config.toml
num_hidden_layers = 10
positions = "rope"
rope_fraction = 1.0
lr_head = 0.00361
decay_fraction = 0.746
doc_mask = true
Each number is 500 + 40 x the weight over its row's rms, rounded and kept within 0 to 999. Layers, rows and columns count from 0. Numbers have three digits each. The size before them is the row's rms in percent of the matrix's.

# layer 3 MLP down (transposed), 384x128, rms 0.121, rows 201-234, columns 0-63
109:508483496506495577499508522496487495477534496498559486480483453510426577575475496502587488461511460524523534517526477433500494539447515469485449472494528524439514489537533547586544499543417475
093:466515477493499452493543497518526456448535532454586499505470499487522461409550518506441489593548454489511486466476496527563545561480553496466443587534498539524506532502459499492494528567522458
089:449475501492566557444523465425504536553543504481488486473499548594445531531573463476478465565600584500496469569514508454573399480618500500476562487559589553448522503512520498523527536493477481
109:540449532443508462443466486446454552484486455528468456454508529575474510536467526478552506455524532499452533511463485537490484535453482463505471439506580442567493475494501420477498528471416532
100:471445484487522511546587414455515511482526424425507414511430541537511466471470530515463497603432495511489499509510521518519509446478482495488489509434524541524491464499469506397521490518544448
098:511528538491495525556521541509529420483476451503537490581500473486517556498492408534497497467484540447470503509533487466389513518535501553520454480498568453556557442551588477474507555460471442
086:517546483455554535401459503499479548544511452483561523468533508417435534436513434475509509489476501469505499483539497517533521569454480558523513580553494543374457431546530429409474483461511450
111:468524563524528406452460535495447425502454509472491506477460525470534532506501467514486512500476452574420473412494511512505534428523541521451470468507554554480511437516470455483526503450482467
106:518467514479474434468474559549463529473514465569451544450485429450512482510501497514450502504510589559431528463459483468478499532538542474509461477493551503489456495412583466517547523442527521
103:470479445530473432543515572529504498499508480561427501519473408466489538555464525474588536487476529505442465481513452469460500501486513478518537484442564480502502504578501552510515513547404532
092:480555504470452464454461490510502484539535485461503444539477524385489460539521519444478491521530558511479520491507506496539477591492452502499469513589497415556593469447523447542469522459591510
096:493508512453526474416500469411480460467507547484483517519429465538499464425546473444427554437511517466568481504443429456417487454464519473520524555443492572437527498533513511479511479620537479
096:511468485478491511474467458487489473504531498502565501471448524435482453495528479496491470494573524537499525494503473523462479480467404526501475560541399490486531474575443550443475500468575561
100:553507521482513536621497512551583504491533518457500506508478514471429523513522441465562507436492521496489464538428541458544565580550529448430444557525492492490511531486474498516601555484531477
094:498491486474515465445527560454492405484478572474416475500543555517525476520522439487507546501456535460463464514543442416489494498527488491481490536528517531413462524542541613502521525510569461
100:490490416531472553531525494512494464579605484485474427530529517490462521534476466496510527536527503566455532524533459520503494508575515486427497460507537381480515513539554455438480468522504476
100:514468465497478581460524482520546454446447481480555519514538444527465497521554511492462515510454496516519515557468479524445517432504516459527464540501417563503496469556467404474547547497503534
115:489624524478518411516464512501491475525537486483489467433560480474478534488520472551534439502497518532506521542457475485500561487498469518446475567544525569483536528483471497481592497509481540
097:444459447506499490499545495490489485456478554490453479444521455422583480500557539491438541444522565506500508509499468551526514486464579541507426482518495442559515484456515529498502469553423481
099:461498451472471537556486536508561554539490535486527503483505494453462506472466528558501578453526453472542525443571530545561562470514545523518456456505549496533458559540465446528560456482593503
094:543585445540528486519515503459520563506543452558504448501423508484511493530505455461517522493504457444523549491554464442529523468579464472466508406507506550587519548498496530511446497492516406
093:499462487463441506501431482519463521550472593510538494504538557498480496493502456496523444448498543494465559539579523531558569543456430494600530505473519435508441533532499507497478519519494526
093:512462496498485457480489507517465480502474511511440529466546442545513545437485554494556534480560409487479543535486487489531493517423546381537529552433488536516470517467502517435443414492450534
089:523521599527490584570512510461466482528466438523509533438533532455530495474494466465501477490450480412503507531491527464537565567545532544556491473469428490559513485474498456466497539567463449
096:489535503477454537482527443517494490461444519483494522460447499493560458441472498559511458527525531459531488486528530534463565465556484471472501474534474501523504461520493494511496525525550436
114:520544536566402473455517498453538558513487443458500515557518512574436485471496509542473532495562544536453506519524533469603478561545490492440493475456545547500553497554551500466534561553511500
096:483522448540421565489579490466519551540519442450440517570522473536569528435502496490514503508469538529569480527436523471512471479483564413492481514485529547482482520475589447490511454474506431
096:518441498514437509540487489460522496497522507515413564530541511527470535560506535511498510504508425509560597495476474420453483506522506443511505530435464551422579472478528480452503494497479479
103:502453527448480517485529470498520489504567420439431576518542534472501502532491577498455532502496503496495469581529485444434528501510501520537529484564520524555506548557579530431450465559387583
098:532528491485508523496446477452457563513497484477531517466467506513463406557472498527533429530487518502493519571530444590494501395530476430511530568429545498471471468510471490519537449502494438
092:549516453433521540504507535452458543535518600539537407475518410491522461504507510461456491508519531469452465543475512540515510563512493530514531469485454552462535432531527520537487559508525551
100:517452494458508458443563538450492540483490587488502523492576469502528547588455513556519464503535513556477507474588535472512486518499540529521476462478434495521540451490528469491563459487487455
102:410464544464409507523533465520468455589515503502484501459485571566508509489505487495502458510582534490507491460521455511428441529451436530469492444478512467487511546471535518543497573526512529
077:526510520552500445570523503511503429525596508487524479454540510542519468513509475487524464469509514497507461482468505482471471416427553444494468488536452537564457500448502530517485503477475532
# layer 3 MLP gate, 384x128, rms 0.139, rows 202-234, columns 0-63
088:544538517482510520517419463464433517497494475482474535491500492415463520485522506478517548515524438519476507475538595520451500470442513554549511424496543443509499473495484531521494479501586497
101:497477517540499490432499476495529548561557511532514494505558514445459542543501508531568562488490494502506528511593459494471443462512525516523488520539465448535524591521519538558538525521513431
106:464580523540486451505487449500524517467494518497493566459495476476521505526461521431503516529510521516472485522542561543498439481523456545486579484511423482434499529495530543481567485508532547
097:508533456505583441467488510429437494589437489445537511520482520481527552457533457492526474521479474540546508468470562418500544545550481511518523503448522510475491519446532498633466542456506465
101:476460398510529516479427487453494556452460436520514426468485542479456490465487395504458498533555477506550499466548463433532489516507453553493454536578416453473507490563538525510475529510543489
070:505511472495477497563444414516454548516473428586493493500526536437482577490476453583542501476537486559432474479508460465490511529482451482496473542508490529416443469443482530490453500453560499
111:490546480523500465487436495505494525531440442513460444496380489467518516539475541446499517566542500562452456480556509495474478468592488483464517540548477526505540483475485525521509547421485461
105:487530477482507439518514557499473510517462417479524517480518550446511488536472498471458491533468517521442490437589522511533475484432355502528525562572473440477456470474559514448538477463573460
112:552500427473520486464518549545533499446485504431577531506478485517473568550489508445431491513534612446441499408511597461467499545554464522453487509586454439530450498555493488528497552483527537
084:530478486504528511511481494535503521541454445453477486531533470465500516497527449502512493550556476520563521557462481422530475613466451494518519557526541477477610552499504503522519549462487464
103:561473490467496484507448513458521494475473442515468485472499527478569615428504494500522447505483506453496443419513417499443508472481486518503527489596539514497521505542552494563550537484494409
094:512616471484494515462503567523409494589528472549521509432486459492524591495495428497517496520571558561487469431523491551490546449454422486508435512493540558423517472524559498486504497501499518
103:475522435556504523472519508410512475481469500475518550507502507488515569510516484534436482528516619475526438494485591555488512507521531505514556547499499502551452521506543480521498469547564529
098:517552513486545520517490482421428523519480461473447524506542498476517504526524414504476503584548544533473513455493458508479437490508465485549560517649501465398536562518527514512554534481526566
096:441483449522543513483495481456519512504492402532486458436502498564377507478515505501495499520564514485584485567505454519490524531510469537509525476551418462409518512626463519510586532503459512
098:466546493538505479486521539453432548599496459516538491514535515440465510507520390488462471525488451559511528476511518486565421471509520522492560506542492520421512598536541539549485514447550459
117:544514417531482483435438503463518493469511513490515481420424476493454555461505464437550493602483516482476494519504509473524509554540487512405510509578454529527507528566500522522530535531511448
096:566515513445537498395491607521496524491488498485469470490462560475514518453418540478580502530511478517469507513562483543434468526598483513530573539490492525452491485516516492438540509451517491
093:514481417567578540464538486526516536457458483547485412446416465503535583476478477541530505473541478485531516432499433506500504510482480440484546448463526506524510494519530470473460497484454405
085:466513560493484404524486504597449484475396444497512551490516484536451533563556538476483568530521546503481525550483521512499523508479455504500513502517513544471518519451538492517563519458508507
098:535490489529485485491483472489474567569455491511536492415570512490470423534493455432455516489548590497383478430550539489525464504515426520490473390562502548444409540481487506478531498473561550
089:538447492473463546447450493524539461456481473471500467505453504491521489509539592515570555440598511511503387553478538438529497535509488464433553469508494520398503395470512554485533510494509503
093:471509433476574467449485466480471475504550489527520429503482478548500533585480553494524510519583509494482491521526500512440556467557503507474488459511471501446487495475583557443511450544524501
093:503514433526491488486488572468490536488424537531508474410477557489518513526476446507468535498508518575505422518560546501476466525598537461537518478539445461466501454436511547454567449545563498
126:497500482539520473510447456447486601474497522547501497506424495483467550489478417506504480510547528476475468484533510477442470502481407523477547454581454413442539540510537520460552569471477473
099:511523497495534500470492493471503461560465506516519417455458460445393547559466447482445524485564498521494524452541565513453511496585450502550552471539524512400403537508552485463511531415500448
099:576534534518459476509494449492555564475449431489523482505429531434544517481530470527523574588522557563559503538459558496491518531515474513499543523492502455504528525540497502480486514460566496
114:486545498458500513438371553508472497533469481493484531467539475479466511479495510482549535550465573506499458538490489507499479530533481542537511516517443465467540514554476485414572541544502525
094:538524452500458495433459451466525559474546525475482519481499519480525477498545468443466484532532475510473542399511511570546443453477421526449542517582436523422472523514518493503487515463536581
089:437571449486439425476497510459428480502419479471569527450489548538547502512561501502500559501509534454494439539587488463445520501545486522509510515507460565478490480512491501496523522533490444
111:545468501503466462481401507525474514537430475509532514538484505396462541531492534483441464469476487552495465538495564488559480561559454521493601549497511457423523496472518555490519560460573457
103:550494421499524513480492523478510539528498458551564435480518485497535520504470460476489567509545488537443449433510541476554440473493425488503463507554495537491480515439523537472530593408552490
089:551558430531468508506395519498457560488443458445536470520491476509434496474475479518570554527471537526508531493537535489490465508503478551481515478523466549457517521535517491489543504499536506
# layer 3 MLP up, 384x128, rms 0.12, rows 202-234, columns 0-63
091:489532481470486484515512474478458537512506391451482450513473499492535517543515474529509507454489498496409596389561486560390555491505523485501501469499529482575502466441495512509494405511507465
084:459600477473512473540451535485469495537430470459530488514536482490490559460507510492505503540461406522548458480482516426531523526528442515405554543480428534484478394479413514549519522436468474
110:477454544504547446496503538533510483477467546530608485512532522451475396549494441457534581483540519493478509523494504546515454539593467470440491530504465490448449431481473498511501521473548497
098:543521517519538436562451496494518460509504495553557456475566554482515513519541532508507524468504508496430370469464550456513557585502492447522510509528531462464481514473544551492542487517535463
100:507527571540426471527513570466510518554457420482436534553487478491481542500511448470530478496487529518438532539420504496450432516490457459478510485460501529525509489489477556580537573546526467
094:455468532553475441507538480454553492447482588514400445543530532478532469599522553497525463523495526509476506508493475481465509482572461491488419442486576473555548523460484557519475481502457556
116:515484533496527506533478499526537428513495417446497406545483494519527493473556534610505590559472453442603492513503401540481510500446535502475453474513469504527536517503480458487517480433523497
099:489425537471501432511512520495529504529498485448546511542470526431607470554518487533516522516483556549439493490503442562552509483428420528458398549489454538546474460495554435531538505507522510
102:466539468497541512497466523564425450492487501451553493519524500531436480492480546487460566466510479517498519514491521513498458423518522529458511568494452431418461468518543443520505445491525523
093:515472483552489518447505514535534533410534551545365528457498453526528454481517449492558485449584524531533470536545559481480463550467469548525518416476500575496431435493517505439457494540457487
098:524479452531465486543512534463536520488526531475485522422463591482467456481480556438470477474527481549470506434496579493471504525576532490489550588514496545511480546521508520516477552425487508
090:518460479506464576474470451506568548445506521503473489437421535494457536465478539503529480528452568478593446497494551500506478496540544508510532468555428507458506548516449489466464523500514437
103:560533528497503457487508531479571464526476438498488476541474576523510526542505554467522435435498522437506591483492537556455522513462441545453499463494469528571471462438545459530500513489493480
094:518582493504460468505433529537557504593509508501533464472503459515481428477536555564471536464474448485499461465490464455528550532499456480543483488435535523520420443465442570494555478545492534
102:512543470548434469486527424485456540547543617429519472501569526510506519536455494526500523525479459455458430514506502572521498480527534471510514532505511488452450554478505483490476471550514515
098:520542529511488541541439588488456454482496508523469539483502524460507549509521541533512459478460555512415499489544487505510469525479487514415470469519528476461493557461489501600520512561525432
121:509462529418515546492506532507497531544510427518556519544568515429549469513525521559464473476573498499458532446463515614503545507547415555540503511502522443460475500402504525451500450472534545
091:510485491458491508489521540557538515439552489509501448536516514514539409436482491569551496547535454510534504449591466538404455442549464436483515528464498531432446457510498512414607452509498511
100:470530528460432562490503542464489496504473548482506485488505499496495424465516436544473504478460519585559519540551511555556479455459504541516425509536496529488438532528481525524562513505514510
094:364551542552441509554479514565478500556495485481548523515462503476505460542516478498544497471478497578551462518497504455477459433513440466489517437499555467505498532521603525487501504509495464
097:395423435448483469539527502448521509498492445544567470556495522545462510521527512530490539504565511542516465573482506523473428467501545504490421494503450513541512498536470513597457561448510519
097:488483517497455501505547466460519509457558555467553441459522534436458480574452494444504536490529515480451482472573474532487508437520498506440461506503576556502480480501440522477496456499499551
087:443583549481520443512540521479559504538553605493478508531501466531458506478475457446496468543504499491489538519517478490506541460513561520576530524520490490492433499460597462555473474538412486
093:420408435525556514511500482530560509357489542509471481460485517441552456556535512510542568458497509500489464516539494500432575461535525557480521497476496573467478476526476472473460514478554556
118:492516560440427550534548564524507469518549479476497532483566479513564573544523475556585499528494521513526551447459557415504502492479514523538473561469479515522502473523501475408495447433508497
097:494543430492534396474529453501419498532499534524472509506522550531535437509479522493533475501506451487490503495544458554503520469452492509580445494503528503511462522497554446592543510426474509
096:475534535519530456500579482518507475488533473561444528564480555490448546538581453488457426450495496522427551406464580468474511457458505524482486487504502508536521486400483520495504522469530524
100:523479551493509429428406459513464480471467509456454444589523573520459458560550562458441477498487457486470516546447540512485522480514530544526517537513481507475505463486541519515502522553512563
100:454522521526494506581539516411468506487469456528527518527494525528544472476504468433499420483525457514461525509514484557514453471414537454525430473438501543521532488557521515578489504506523503
095:535502532486505522485536485444566532562459538546465479538522541540523528472464524506483441396513508461496553481544489488500467527518558489410442546535514480527531509489458422526550512558513484
102:478468540502511536445407532476510400475528516462468508488506488474516436492457543516536541427510499515559461538603542523461546449433469521438473528518472503439453478479511526466522502465447462
099:478515494482544496502515552542511516466526522554508552534466507507495536455483454511453452523513574544497508516491461578466492485481463535473525477533493400527476587478466541492462482511516520
092:475449423557514472508491545455455475542491504473429503460510488456546505510478529450443571521478487519435562538508570512514506484601494563514535429590456492447585567555522487534458505480523462